config.toml
num_hidden_layers = 16
hidden_size = 96
num_attention_heads = 3
num_key_value_heads = 3
head_dim = 32
intermediate_size = 768
vocab_size = 7247
hidden_act = "relu"
norm = "layernorm"
norm_place = "pre"
norm_eps = 1e-05
positions = "learned+rope"
rope_theta = 10000.0
rope_fraction = 0.5
qk_norm = false
attn_scale = 0.177
bias = "all"
tie_word_embeddings = true
parallel_block = false
init = "normal"
init_std_qkv = 0.051
init_std_o = 0.00903
init_std_up = 0.051
init_std_down = 0.00903
optimizer = "laprop"
learning_rate = 0.00213
lr_mult_qkv = 0.7
beta1 = 0.9
beta2 = 0.98
lr_head = 0.0126
max_grad_norm = 2.0
warmup_steps = 210
schedule = "wsd"
decay_fraction = 0.872
decay_shape = "sqrt"
final_lr_fraction = 0.05
batch_tokens = 32768
max_seq_len = 256
doc_mask = true
train_tokens = 248900000
max_steps = 7596
dataset = "wikipedia_en"
Each number is 50 + 10 x the weight over its row's rms, rounded and kept within 0 to 99. Layers, rows and columns count from 0. The size before them is the row's rms in percent of the matrix's.

# up: layer 3 MLP up, 768x96, rms 0.0873, rows 226-261, columns 0-95
# down: layer 3 MLP down (transposed), 768x96, rms 0.0714, rows 226-261, columns 0-95
up226 097:31 45 41 50 47 44 46 61 53 53 35 42 38 55 49 45 43 73 50 47 45 45 45 62 40 39 46 60 54 48 60 58 47 65 54 65 52 46 71 50 58 41 47 50 08 58 69 57 59 55 59 45 44 45 39 59 36 41 44 31 57 64 55 38 39 42 52 52 47 49 63 50 50 57 51 41 46 54 53 68 50 50 43 43 49 43 69 42 57 45 55 61 30 44 61 42
down226 089:34 37 60 57 56 62 69 50 41 26 53 55 51 60 48 54 64 48 53 25 52 64 55 38 56 50 50 37 46 54 54 56 61 58 49 39 45 42 30 66 62 46 42 52 65 50 46 39 54 61 50 39 36 47 27 33 44 49 46 48 60 49 56 59 55 50 58 51 43 40 62 48 69 40 38 54 49 46 46 43 40 36 58 48 60 55 61 54 40 54 61 42 78 48 54 40
up227 084:59 48 55 41 55 54 52 61 31 52 38 59 46 65 54 62 39 53 29 51 30 52 58 39 64 44 50 32 48 54 48 42 27 48 64 51 45 40 55 67 55 53 49 45 57 68 56 55 37 65 46 66 51 37 65 51 37 47 49 45 60 51 56 39 27 52 62 69 42 53 32 46 58 49 66 54 51 41 46 56 67 58 40 38 58 54 60 55 42 52 48 55 59 40 42 66
down227 075:46 36 69 47 52 52 73 65 42 59 42 38 55 60 57 49 65 48 53 52 37 56 36 48 55 30 50 42 56 45 48 62 46 50 24 54 34 49 44 32 56 75 52 55 46 61 45 42 46 50 43 37 57 46 48 51 48 59 31 55 60 46 42 50 27 69 72 46 39 53 52 57 51 46 48 58 49 53 71 54 53 44 44 50 51 57 44 64 67 54 41 36 49 37 54 54
up228 115:39 54 49 44 50 51 52 41 49 54 51 78 33 36 69 56 34 47 53 52 41 51 58 17 60 35 51 38 53 59 38 60 55 49 54 50 56 45 53 69 48 55 58 63 47 46 58 36 54 55 56 55 50 42 72 68 63 43 55 57 62 44 47 65 48 42 35 37 64 57 51 49 48 61 41 72 49 49 43 58 57 44 58 56 56 47 45 45 44 35 45 40 36 42 47 59
down228 112:39 63 45 53 58 35 44 57 53 49 39 66 36 36 52 52 43 43 64 53 55 52 67 41 39 54 42 55 58 32 60 27 49 57 73 55 50 62 37 64 43 43 50 48 58 61 49 34 36 42 33 51 65 47 55 40 38 58 34 57 52 65 35 35 55 52 58 59 46 56 51 60 63 47 40 50 44 48 49 54 45 58 37 65 65 41 50 52 38 52 57 42 46 64 33 60
up229 110:49 63 60 53 43 60 61 39 14 45 53 52 52 48 47 33 48 57 50 55 59 63 37 43 59 30 64 40 65 50 47 51 59 59 55 50 59 45 54 68 73 53 65 63 35 59 38 57 57 58 55 42 37 35 52 47 50 66 43 48 49 44 32 39 55 42 68 55 49 53 69 50 45 51 53 49 49 50 49 45 53 43 43 43 31 49 45 63 63 49 40 47 38 42 39 47
down229 109:46 50 55 63 55 50 60 30 48 49 43 38 55 35 50 47 67 77 64 47 60 39 51 63 46 47 51 63 42 37 59 50 48 41 43 57 46 34 44 47 64 41 63 36 63 43 53 47 45 60 63 55 46 58 52 36 48 48 45 55 66 25 54 47 62 49 67 57 58 43 50 54 34 52 25 54 36 64 64 47 42 38 39 58 50 42 52 53 51 60 53 33 48 53 37 36
up230 105:48 56 48 35 48 56 44 38 43 50 45 49 40 61 57 56 56 56 38 35 47 52 57 57 38 28 49 54 51 65 62 39 30 60 58 43 52 76 55 75 44 66 58 55 42 63 75 51 58 54 47 35 43 44 57 73 44 45 33 62 47 60 59 70 48 52 48 40 58 44 49 48 41 61 51 48 34 32 59 49 45 38 53 50 54 48 46 54 54 42 66 46 55 50 57 44
down230 105:45 38 57 49 37 34 47 55 43 38 78 54 46 58 59 62 51 64 70 51 40 52 49 64 51 55 22 57 67 47 64 39 52 50 59 57 39 64 61 55 39 49 55 49 49 51 51 35 48 55 45 60 52 67 45 27 42 54 50 60 69 45 52 48 41 58 53 36 45 42 49 59 52 42 46 36 49 37 56 36 37 46 55 48 53 53 45 45 37 64 69 43 35 42 44 47
up231 108:33 42 58 37 37 48 48 71 58 59 45 46 50 46 38 53 47 45 40 20 58 64 56 68 59 56 65 37 51 44 60 32 45 49 48 57 41 59 50 55 56 54 56 52 32 48 66 63 48 52 60 56 67 46 60 60 49 46 59 56 65 50 52 43 32 52 28 63 44 37 43 46 57 42 51 50 49 27 45 49 50 62 44 42 54 58 68 58 42 55 42 56 52 46 67 44
down231 113:50 40 49 51 63 51 39 47 46 34 37 40 49 67 42 38 49 50 52 51 67 59 36 39 43 67 49 72 54 44 36 48 67 48 52 54 34 42 43 54 58 53 38 55 71 56 47 52 54 40 42 55 62 39 52 40 60 46 58 50 48 45 50 51 73 50 66 37 59 60 48 41 64 41 42 43 46 39 50 46 58 36 59 73 40 29 59 38 59 40 62 57 68 49 42 52
up232 115:45 69 42 47 27 43 39 55 50 61 48 53 62 43 60 41 46 57 37 37 58 53 49 50 50 52 80 36 65 57 56 46 57 44 50 51 44 52 43 52 53 46 42 55 40 57 53 59 49 54 49 38 47 60 53 57 56 58 36 53 59 45 40 58 27 53 59 60 46 32 53 63 71 46 58 65 50 37 49 49 64 27 45 52 33 40 61 54 47 50 44 43 38 49 73 32
down232 105:47 45 48 52 41 41 50 68 48 55 40 39 56 48 35 46 55 54 49 51 56 62 50 61 50 46 39 75 47 46 44 38 59 53 53 48 52 50 30 27 60 58 44 38 52 47 49 43 72 44 39 66 41 46 51 49 50 71 60 61 47 38 27 32 42 60 53 38 54 48 40 47 44 49 54 42 34 60 54 55 60 53 62 55 25 56 69 54 64 44 53 48 49 55 58 73
up233 114:58 54 43 39 53 43 31 56 45 61 42 55 61 62 54 43 40 36 43 39 47 58 56 48 63 44 56 59 63 67 43 56 57 63 28 58 55 42 45 55 51 41 45 65 35 47 54 50 59 42 59 55 36 38 50 51 34 40 68 42 46 51 51 41 57 42 56 50 59 23 60 76 38 54 48 63 56 47 70 42 62 49 46 32 53 62 53 54 68 39 57 59 50 41 58 49
down233 129:46 45 31 46 45 46 50 42 39 38 43 66 55 37 49 35 40 40 59 53 55 50 53 52 56 50 46 40 36 50 56 63 42 45 44 39 59 53 47 46 42 54 54 54 74 47 64 55 54 56 71 53 76 59 37 32 70 52 40 44 51 43 52 55 77 47 60 51 49 37 51 50 58 52 52 61 71 47 39 37 29 45 38 43 36 50 43 48 52 50 57 44 53 76 43 52
up234 058:39 46 54 48 23 51 52 43 36 49 39 63 48 64 51 51 29 46 44 54 57 63 43 45 40 34 51 32 70 51 42 45 55 56 65 53 56 57 26 69 55 48 50 43 46 60 56 50 45 59 42 34 50 25 60 69 48 54 56 71 62 61 53 49 55 39 58 48 43 53 46 51 67 50 62 61 43 28 50 54 56 49 51 47 48 57 64 50 51 43 49 46 59 45 50 69
down234 041:66 38 45 48 48 50 67 52 45 64 63 46 57 72 39 47 65 49 57 54 46 49 44 57 49 34 44 52 41 42 42 33 52 56 73 47 42 49 47 48 46 53 43 64 59 54 55 46 59 64 66 59 77 47 27 48 54 43 47 50 46 44 65 25 52 54 64 50 49 57 55 54 43 52 48 41 40 59 60 26 56 47 51 63 51 45 50 45 59 59 55 42 33 43 25 53
up235 060:64 34 50 39 43 59 33 50 43 52 51 58 43 68 52 36 38 37 34 42 48 48 48 42 46 46 47 46 61 40 54 56 30 55 45 43 54 45 44 66 62 46 56 56 46 67 50 59 47 72 56 43 63 42 76 47 40 52 35 41 49 65 53 56 48 38 40 67 49 60 55 61 41 48 65 50 50 40 53 52 45 42 48 41 39 30 62 39 60 39 53 67 52 28 55 41
down235 047:59 43 48 51 54 64 57 44 60 64 61 61 68 49 38 53 67 58 64 47 47 38 42 45 44 44 44 38 35 60 43 38 48 46 47 48 63 57 32 39 50 43 31 61 27 42 44 44 56 61 43 32 64 66 46 47 62 42 71 46 53 50 54 43 36 66 59 65 46 50 56 63 36 43 54 46 48 46 50 40 49 46 52 61 54 39 51 44 59 58 52 51 61 56 40 21
up236 098:31 56 41 33 58 72 41 48 55 37 54 51 50 60 48 44 44 49 29 35 39 53 43 47 55 66 52 35 49 53 69 53 41 58 32 34 39 52 41 51 45 48 48 52 57 64 56 59 56 63 36 52 57 48 44 47 38 37 58 58 48 55 52 40 66 54 31 38 50 44 54 57 53 50 57 58 61 32 64 45 57 56 70 34 59 65 61 39 67 39 59 45 43 59 38 54
down236 106:43 51 41 48 48 55 62 48 63 44 51 43 54 36 47 43 32 53 69 48 39 37 61 64 37 43 52 48 39 37 36 55 50 51 62 60 54 47 38 53 52 56 58 49 55 41 46 44 48 59 76 47 66 56 49 47 53 58 50 52 45 57 37 31 46 76 39 63 46 24 64 59 44 51 30 50 40 54 68 45 64 44 54 61 60 46 41 51 60 61 42 43 57 63 34 46
up237 111:38 60 39 55 50 49 36 51 44 66 55 58 43 43 49 51 48 20 38 48 51 53 49 35 46 53 51 32 49 68 43 69 64 58 53 59 56 36 52 36 64 59 58 49 55 52 69 47 54 39 49 53 42 39 52 46 46 51 43 31 48 55 40 68 53 47 52 49 40 34 78 59 68 45 55 69 67 43 45 51 52 56 58 55 31 57 46 56 52 46 34 45 45 46 45 56
down237 116:38 38 34 43 49 43 58 52 52 39 43 49 41 42 55 69 61 81 50 56 63 37 54 42 52 41 60 66 27 61 53 46 56 53 51 53 56 43 60 43 33 60 57 25 63 44 55 59 46 61 57 48 26 63 49 37 45 59 60 50 52 48 56 60 46 47 43 31 48 53 52 35 64 55 47 33 57 54 63 54 44 56 42 46 51 49 57 49 49 61 38 31 58 49 54 58
up238 111:54 59 43 50 47 44 40 60 56 52 48 42 55 58 74 65 35 42 56 35 48 58 38 54 60 57 52 36 71 58 54 57 44 50 41 56 48 42 37 50 76 65 43 36 55 54 43 46 49 60 47 44 38 54 42 47 33 45 33 34 54 53 48 61 53 44 54 60 50 37 63 48 51 65 47 63 52 51 58 56 69 35 63 56 33 66 40 48 61 37 47 31 46 40 57 35
down238 109:35 54 46 50 66 60 40 44 57 39 62 46 38 48 73 62 61 54 49 59 67 37 38 71 50 38 40 34 56 58 40 52 49 54 47 62 42 55 57 45 35 52 45 72 52 52 45 52 50 48 49 48 57 33 68 40 55 41 59 46 58 34 58 23 43 50 50 65 38 56 55 55 65 38 51 41 46 50 57 48 31 69 54 57 40 39 56 55 46 55 39 42 50 54 49 67
up239 093:40 38 34 46 34 53 49 51 51 30 45 56 53 66 36 60 48 55 42 45 62 55 56 46 57 27 41 59 62 43 53 58 62 55 49 57 64 60 40 69 50 33 56 42 42 68 47 47 61 26 51 45 53 43 58 67 51 69 49 54 39 48 34 55 49 55 50 66 47 49 34 48 52 55 50 49 61 38 57 47 55 27 38 60 46 62 66 50 61 56 64 58 61 49 51 48
down239 089:55 49 70 54 54 32 65 50 57 55 49 52 49 49 60 53 52 42 56 40 30 64 53 52 43 56 72 43 49 38 37 33 52 60 55 35 34 45 43 59 52 44 62 63 79 54 42 53 40 59 50 53 43 58 70 50 61 69 37 56 64 47 47 56 58 47 47 33 49 46 50 47 45 57 46 39 58 60 38 45 32 70 42 54 54 50 53 39 47 45 60 37 36 47 44 39
up240 055:51 63 63 40 54 52 43 46 45 55 50 37 29 53 38 50 43 36 32 62 57 46 46 54 43 40 54 35 58 47 51 31 51 60 49 51 83 48 50 65 45 57 48 64 49 67 53 64 61 37 52 47 52 24 60 60 40 63 42 58 53 66 44 65 44 48 73 52 52 38 50 62 44 59 53 55 48 32 46 51 48 44 57 50 33 46 59 53 44 39 41 47 37 45 50 61
down240 031:42 46 61 40 46 58 50 53 39 48 45 63 59 60 35 52 61 52 58 48 63 44 66 59 47 43 40 51 36 63 42 36 54 44 29 39 45 42 42 46 46 51 62 62 53 59 60 60 69 50 41 69 53 45 48 67 67 58 40 63 53 39 55 48 41 53 37 43 67 50 49 41 52 45 41 52 39 50 42 58 33 54 48 61 46 41 53 49 28 47 40 34 47 43 29 78
up241 106:47 49 54 45 55 50 54 60 61 58 51 57 38 64 44 60 45 40 45 61 50 50 47 43 64 40 47 30 52 73 54 41 50 43 39 52 44 63 52 49 58 62 35 69 53 61 81 44 35 57 35 46 52 22 32 53 58 44 42 45 53 53 51 61 43 30 44 68 47 42 59 55 53 57 53 57 52 50 52 46 65 63 58 53 50 52 51 50 67 62 34 31 54 52 52 44
down241 108:48 46 33 58 46 46 57 67 38 48 50 44 58 53 39 49 39 37 41 46 48 51 63 55 61 66 61 61 48 46 47 62 51 37 82 36 42 49 52 32 54 55 52 74 49 41 35 49 55 49 42 69 56 45 47 39 31 41 44 54 53 43 48 38 54 71 52 41 47 41 50 39 33 52 44 39 77 44 60 44 54 53 61 63 55 42 66 50 46 42 52 63 44 55 54 49
up242 114:22 46 43 60 55 46 44 66 58 51 31 47 53 66 57 55 48 44 48 32 61 59 58 54 45 52 54 45 52 64 54 60 33 64 39 52 46 55 69 76 48 52 44 53 57 58 50 40 54 47 41 60 54 42 62 53 37 50 53 48 35 56 51 43 58 40 43 60 53 41 60 49 57 74 62 51 47 53 50 55 53 51 56 38 58 42 45 54 36 40 47 42 32 17 59 57
down242 127:54 55 48 51 67 32 52 42 70 63 57 53 37 51 75 46 72 45 34 38 42 61 62 39 56 51 54 46 52 33 67 46 49 51 53 64 37 49 54 49 55 30 56 52 43 39 54 46 53 53 47 63 53 54 40 35 35 48 66 40 49 62 49 44 68 41 30 39 49 43 66 57 49 66 50 40 45 36 54 62 55 54 38 48 61 60 44 44 38 40 48 39 45 41 55 48
up243 106:65 70 63 55 55 60 47 53 21 60 52 41 51 64 60 37 45 33 46 52 52 60 63 36 54 46 60 29 59 63 38 43 39 53 39 56 58 54 29 60 53 54 44 57 42 54 45 66 51 36 51 53 39 43 57 69 52 65 46 45 53 49 41 69 46 57 49 75 46 64 47 42 56 44 56 50 51 53 48 43 66 51 38 57 35 36 51 37 48 50 42 49 57 49 42 44
down243 099:51 45 45 51 60 52 49 49 61 37 32 45 49 57 55 53 50 60 50 37 73 54 57 54 45 68 64 55 53 42 55 55 47 34 60 46 41 51 76 41 55 50 53 38 74 35 56 53 31 49 43 48 42 61 60 41 36 45 67 52 52 49 50 39 55 52 58 44 52 29 63 67 52 48 57 42 48 46 22 46 40 53 48 55 56 47 66 63 48 40 49 35 57 64 33 55
up244 105:49 55 75 50 48 50 56 62 53 73 55 65 42 73 49 62 45 54 53 41 60 55 51 34 48 54 56 49 64 49 46 37 47 33 40 51 54 58 61 68 42 59 49 70 55 55 43 53 38 57 33 44 54 34 43 37 41 58 36 54 64 56 66 49 67 50 49 55 45 51 47 50 32 42 46 52 51 52 49 64 67 35 42 53 53 50 36 36 33 54 32 50 48 39 61 48
down244 114:60 30 47 41 52 45 55 49 34 48 53 48 51 54 32 36 58 54 59 55 59 49 45 51 60 41 53 40 31 50 60 50 41 75 53 60 47 43 48 58 50 48 47 49 47 54 32 57 40 74 57 53 56 52 35 50 40 70 47 45 51 46 53 50 34 58 37 68 45 44 56 35 59 63 43 60 38 52 62 49 54 53 60 49 39 59 82 34 62 55 35 55 47 34 46 57
up245 111:50 50 73 53 53 55 46 64 46 55 22 42 39 48 57 36 35 48 59 50 40 56 58 47 49 58 65 51 57 42 35 67 48 43 45 51 54 43 58 46 61 63 69 48 43 50 80 47 45 40 60 60 53 50 44 87 44 59 40 55 58 55 37 51 39 41 28 61 58 58 33 56 63 55 46 56 54 49 58 43 47 51 48 52 38 51 50 43 38 48 50 50 52 46 43 43
down245 101:64 56 52 72 59 40 45 33 51 59 64 33 65 59 71 33 55 43 65 48 48 72 33 65 40 42 43 46 43 57 52 50 38 54 37 40 49 43 42 54 44 54 46 29 53 46 32 56 50 48 52 55 58 50 47 47 46 46 46 56 51 48 54 33 48 48 57 42 36 61 43 53 62 37 36 57 36 56 56 28 47 57 48 67 55 51 50 56 59 48 63 50 67 69 46 44
up246 063:36 42 51 32 40 49 46 50 23 59 44 44 47 66 50 51 49 37 51 43 61 57 51 44 65 62 56 45 66 46 60 53 42 46 61 63 59 41 50 65 49 61 71 79 45 63 43 57 44 55 49 65 56 46 55 54 50 67 58 48 60 59 37 48 57 38 34 44 50 43 51 56 67 57 42 53 41 36 50 54 55 39 61 46 60 59 63 57 50 27 56 60 43 35 54 46
down246 040:53 39 65 52 60 19 63 43 56 52 50 45 48 55 41 45 46 43 62 36 46 52 59 51 43 61 52 50 48 65 60 46 48 44 64 47 62 62 29 63 48 41 41 43 48 58 56 46 48 59 56 47 63 51 42 51 45 52 52 66 62 46 43 38 38 69 47 57 57 62 46 48 55 58 44 40 41 53 59 33 60 57 65 80 38 23 56 49 39 47 52 38 56 33 48 44
up247 045:54 48 43 56 27 52 37 48 55 55 51 58 51 37 48 46 33 50 38 30 42 49 38 57 34 44 60 27 62 45 53 32 53 37 55 49 38 50 68 66 52 56 60 51 43 61 43 63 51 55 49 37 56 43 46 56 54 51 63 38 41 58 44 68 51 66 51 55 57 53 66 60 64 60 57 59 42 51 72 46 48 68 58 43 47 48 37 55 54 34 30 47 52 36 39 55
down247 018:40 58 40 53 49 49 36 43 58 59 55 56 45 48 46 54 36 43 67 50 71 49 51 49 45 45 40 50 42 52 31 67 50 58 69 59 46 56 61 37 36 50 55 55 59 30 43 48 31 34 55 32 54 48 59 38 62 34 53 56 55 59 74 50 83 36 49 51 45 38 61 53 50 50 45 41 50 73 61 46 45 47 45 55 45 40 47 50 55 61 43 49 52 59 50 52
up248 105:41 48 64 56 49 60 39 46 53 44 42 33 35 53 54 65 54 46 26 23 57 52 52 55 42 46 68 47 52 58 66 30 52 57 51 42 48 38 75 66 54 55 41 49 60 61 52 49 61 61 50 31 45 36 56 78 33 56 61 41 42 58 54 50 46 49 46 49 55 27 51 53 55 54 49 56 39 48 40 47 46 40 64 42 47 46 49 59 59 51 45 56 37 41 46 48
down248 097:57 51 59 48 58 42 62 52 43 53 57 46 64 53 65 30 24 65 57 51 48 64 59 56 55 43 32 23 49 39 43 60 42 53 63 51 50 54 50 58 56 42 33 56 67 43 68 34 58 43 55 56 59 41 51 43 53 25 48 40 49 44 44 46 57 64 57 48 48 47 65 38 65 60 47 31 49 43 55 63 51 66 39 48 63 49 50 58 39 38 45 54 51 44 40 53
up249 103:49 70 71 55 38 48 33 44 40 38 46 57 41 44 62 58 42 49 44 32 51 48 70 45 51 39 49 58 51 69 42 46 47 55 60 40 74 43 75 48 52 48 48 41 48 63 49 52 42 54 43 60 71 46 52 44 64 44 66 34 53 61 57 50 56 32 49 47 58 47 65 54 69 44 58 60 35 49 56 52 48 35 68 38 39 50 51 65 53 48 54 43 41 51 44 52
down249 105:44 55 42 51 68 25 49 60 43 53 41 48 53 43 44 54 65 62 51 41 49 59 47 50 42 44 52 53 52 46 52 46 59 43 41 53 31 42 38 51 41 52 61 36 45 32 42 54 48 63 79 38 46 53 38 58 61 46 60 45 51 33 50 30 58 64 58 52 52 38 44 57 49 42 37 44 41 56 57 48 46 46 58 60 56 85 63 63 52 45 69 47 51 56 36 40
up250 085:55 38 48 34 53 53 51 64 53 32 36 63 52 69 41 39 45 57 50 51 64 51 60 49 43 46 56 55 52 40 42 43 51 37 64 57 59 42 68 59 48 54 37 54 46 69 67 59 60 38 36 38 55 43 42 57 43 43 47 55 34 83 41 64 59 51 63 49 60 38 46 53 52 51 56 41 43 46 41 43 62 52 39 56 50 48 70 38 50 46 37 35 45 34 53 39
down250 082:38 52 47 66 66 57 53 37 63 47 44 56 49 59 45 55 67 52 57 61 58 57 62 44 33 47 41 50 41 45 61 68 60 43 44 40 42 53 35 56 20 47 61 74 40 42 56 61 41 67 35 56 50 44 58 58 57 41 55 37 40 46 48 39 52 46 30 47 50 43 62 48 41 58 30 40 61 44 45 36 60 53 48 58 55 56 42 60 61 58 60 42 38 55 59 56
up251 097:53 46 57 44 51 57 52 58 50 64 45 59 43 51 56 55 46 49 43 52 69 47 60 30 37 56 39 55 45 64 56 53 52 52 58 49 59 54 56 60 46 37 36 63 59 61 42 68 51 35 45 52 51 46 56 67 45 57 45 54 55 48 37 62 41 55 54 49 55 51 40 44 43 52 58 46 50 18 69 51 51 34 34 54 39 33 76 37 31 48 51 72 34 44 55 38
down251 088:46 50 39 33 51 45 44 48 54 44 39 56 59 42 42 51 67 39 60 44 70 47 65 45 24 61 39 45 26 43 35 45 47 52 49 49 38 58 59 50 56 54 36 38 52 39 51 46 39 62 62 47 65 61 47 52 50 66 55 55 56 58 47 60 56 38 62 41 52 43 42 72 67 59 43 55 65 42 61 45 36 63 32 68 56 35 51 46 56 52 59 49 48 54 53 38
up252 103:52 59 42 57 57 47 48 50 54 55 54 73 28 46 58 33 35 21 62 45 71 48 46 61 44 45 59 41 45 68 60 50 58 34 55 54 57 58 55 62 63 39 44 38 37 59 37 45 52 54 46 60 67 45 47 49 43 53 45 39 48 57 51 49 56 36 44 55 52 44 78 58 40 56 61 49 51 53 56 56 46 57 43 44 41 37 56 45 57 44 26 31 51 48 60 46
down252 104:48 31 53 53 51 79 40 46 48 53 44 59 47 59 45 57 58 47 23 60 66 68 55 61 58 52 65 45 47 40 26 49 44 59 65 48 51 50 53 38 28 62 44 57 53 37 52 55 40 34 47 41 42 54 52 41 50 60 50 56 52 54 27 37 65 51 46 48 43 48 63 47 45 51 40 55 63 46 49 70 45 57 50 52 36 53 48 60 47 49 72 56 44 42 41 38
up253 123:62 42 50 46 41 54 43 56 49 50 46 56 46 63 41 56 39 32 50 38 46 57 49 26 59 43 52 39 59 52 54 63 60 56 47 67 39 49 49 59 62 55 45 55 57 49 62 39 57 45 53 60 28 44 55 42 30 55 41 43 56 45 52 55 38 54 56 53 57 32 46 38 74 48 60 55 50 37 54 68 65 48 35 50 46 57 37 50 42 47 56 42 73 41 62 20
down253 128:48 41 39 56 44 56 65 39 47 57 46 58 56 57 26 33 46 40 25 38 55 50 38 58 61 48 45 63 48 57 59 53 49 59 37 47 38 53 58 57 49 56 45 61 54 52 50 66 54 36 43 68 43 63 50 64 58 33 50 65 48 57 66 41 41 49 56 50 51 55 60 53 49 51 49 23 48 36 45 51 73 66 59 43 59 35 35 44 42 56 46 67 53 60 50 45
up254 126:41 52 58 43 48 50 56 59 57 68 44 67 56 44 48 22 42 55 50 32 68 59 40 54 50 44 56 39 54 47 52 62 32 42 54 64 62 46 46 55 55 44 46 45 39 57 44 56 24 44 41 44 70 51 53 47 45 55 48 47 60 58 37 41 59 54 47 49 48 45 58 56 68 67 49 44 61 47 64 57 54 42 41 50 60 63 46 34 45 43 23 51 36 47 72 47
down254 148:53 55 36 47 53 69 52 47 44 44 36 59 35 17 34 66 60 48 51 57 43 49 59 40 49 59 56 51 33 27 45 69 47 52 32 49 74 56 53 55 42 35 50 48 33 60 52 43 49 44 54 49 46 46 54 53 44 42 56 67 52 44 50 48 52 52 54 53 54 60 51 58 58 57 40 45 60 50 49 57 37 48 62 47 58 55 56 33 40 70 61 43 46 44 55 77
up255 098:30 49 68 43 48 64 65 71 60 67 55 47 58 45 47 58 39 54 47 43 70 51 42 31 57 53 46 50 54 50 47 60 58 65 51 46 58 48 64 63 42 45 43 68 50 56 44 64 48 30 34 46 55 43 57 36 38 62 56 49 63 43 46 54 37 46 39 40 50 51 55 48 39 75 60 44 57 52 62 62 51 51 35 41 61 62 38 39 47 45 39 48 43 40 66 43
down255 104:66 43 42 50 42 39 49 38 51 48 43 36 52 39 49 46 61 58 53 32 36 53 55 55 47 62 55 63 41 52 52 29 51 51 70 62 39 61 41 49 39 44 64 40 34 42 44 43 42 55 59 59 56 42 36 58 76 68 52 54 48 59 51 66 39 41 68 59 48 53 54 51 32 39 37 66 57 48 34 45 57 64 68 60 52 48 43 44 63 47 46 33 55 45 51 54
up256 103:57 64 42 36 50 43 41 65 40 52 55 44 49 56 51 38 44 53 54 53 37 44 33 50 57 36 53 54 54 58 52 51 43 62 45 59 50 56 50 50 61 53 46 55 48 51 36 32 33 51 40 25 44 31 49 50 51 38 33 42 56 64 56 57 43 46 50 60 50 59 59 66 54 44 41 58 26 53 74 65 51 40 71 35 51 56 56 50 49 53 60 49 51 31 74 36
down256 092:44 50 53 38 43 37 48 28 31 59 24 49 53 55 48 47 42 44 65 66 53 59 56 56 61 50 41 51 48 46 45 53 57 56 43 53 57 45 67 48 41 46 33 56 58 49 47 45 68 47 54 50 56 63 41 46 56 69 57 59 49 35 60 35 56 43 47 62 43 44 49 52 40 57 43 35 71 51 49 43 49 48 41 73 73 55 37 38 42 40 40 61 36 62 61 65
up257 102:35 30 59 52 44 58 41 35 51 46 68 53 45 60 61 52 46 43 43 17 64 52 48 56 61 33 54 51 46 42 61 53 53 62 65 38 56 61 49 73 48 68 56 35 45 55 39 34 42 55 37 37 41 46 35 61 46 56 62 56 41 71 56 40 45 50 45 64 63 49 62 51 42 59 68 54 58 59 44 54 48 46 41 39 51 46 44 58 56 46 58 49 51 48 53 59
down257 097:51 51 46 67 69 46 50 55 43 67 42 42 48 54 39 43 53 60 61 45 42 38 62 37 40 67 73 56 52 55 49 48 63 43 45 47 41 43 43 31 57 69 63 64 51 46 51 56 34 50 82 48 53 41 57 49 48 57 45 51 33 32 51 38 53 48 32 58 38 45 59 53 41 48 54 45 30 38 54 51 51 41 49 42 44 63 52 58 44 57 61 32 40 58 59 50
up258 094:37 45 33 56 48 45 45 58 55 42 42 55 46 61 52 65 47 47 46 70 70 53 55 41 67 30 56 56 67 65 52 32 28 63 42 61 66 36 66 62 51 47 51 65 37 57 61 44 51 38 41 58 36 45 49 46 49 43 49 44 53 52 44 45 51 61 51 40 42 46 44 50 56 51 62 59 41 41 50 40 42 32 62 48 44 42 46 75 50 66 46 54 65 57 42 61
down258 086:45 55 40 47 44 50 61 39 58 49 47 52 40 43 34 47 53 36 74 50 70 39 49 40 50 44 50 39 38 50 66 45 37 45 59 39 52 47 50 52 37 45 60 46 54 69 31 47 63 43 64 46 56 47 57 51 66 69 71 70 50 41 42 48 63 48 47 44 64 52 54 47 61 46 55 33 66 51 38 42 33 49 43 55 54 39 44 47 50 53 64 30 39 66 60 65
up259 140:25 46 54 52 55 61 51 67 28 38 34 36 41 45 77 45 52 50 46 50 39 61 54 53 47 45 60 52 80 37 50 55 37 47 51 61 49 43 47 39 56 61 67 58 37 54 73 38 43 46 50 51 43 41 57 44 48 46 42 47 45 48 44 39 46 62 55 60 54 41 62 54 37 53 64 57 54 51 49 52 53 49 33 45 44 36 78 53 43 57 57 43 49 47 38 54
down259 163:28 39 36 57 55 49 47 47 52 40 53 64 42 49 69 49 57 54 64 50 62 60 57 58 33 49 48 62 54 40 61 61 42 57 48 66 56 46 34 49 46 44 64 40 47 55 62 34 37 32 53 47 54 49 62 28 46 44 47 45 54 47 51 42 66 48 39 47 57 36 63 57 59 65 54 51 52 40 59 47 24 63 55 36 48 40 52 64 42 58 70 38 31 58 49 53
up260 107:46 42 63 40 51 59 46 57 58 44 37 34 49 53 57 52 45 67 31 44 36 65 62 39 48 53 33 55 57 44 55 40 51 52 43 51 73 50 43 61 42 48 48 77 43 54 45 52 33 40 28 47 57 50 44 43 53 69 60 53 71 55 54 58 58 46 53 57 71 55 44 43 46 52 68 41 50 40 62 61 38 40 57 51 50 53 65 34 53 63 34 52 55 40 58 58
down260 111:52 57 46 45 66 52 39 46 70 44 58 42 42 59 49 52 50 40 40 60 51 36 58 48 38 46 51 30 48 47 44 48 54 53 46 57 73 46 42 48 39 48 59 48 48 63 39 43 56 37 39 53 54 53 49 48 48 56 71 60 43 57 66 71 48 68 65 62 44 48 25 29 50 45 41 43 52 34 66 51 48 71 53 47 40 35 50 52 64 62 32 62 54 52 56 54
up261 051:42 44 48 46 52 63 41 65 32 59 59 46 58 60 59 49 46 41 47 45 38 61 41 32 43 35 59 36 54 49 65 53 64 49 64 62 61 61 58 42 51 43 61 50 49 75 59 35 56 31 38 66 52 46 39 67 44 60 43 44 50 74 48 41 54 52 50 49 52 27 45 49 53 67 63 51 52 45 56 56 59 46 39 28 30 56 46 45 44 43 49 46 55 46 59 45
down261 026:63 51 54 36 44 32 53 49 63 50 57 48 39 39 60 47 49 34 59 43 55 56 56 57 41 63 48 53 36 44 53 58 45 36 40 50 65 51 37 50 52 54 61 63 39 59 65 47 44 44 50 67 56 57 51 50 57 59 67 50 51 42 53 41 36 42 50 75 57 79 42 47 49 60 51 49 60 56 52 57 26 45 45 58 49 37 42 70 29 52 55 51 62 36 33 58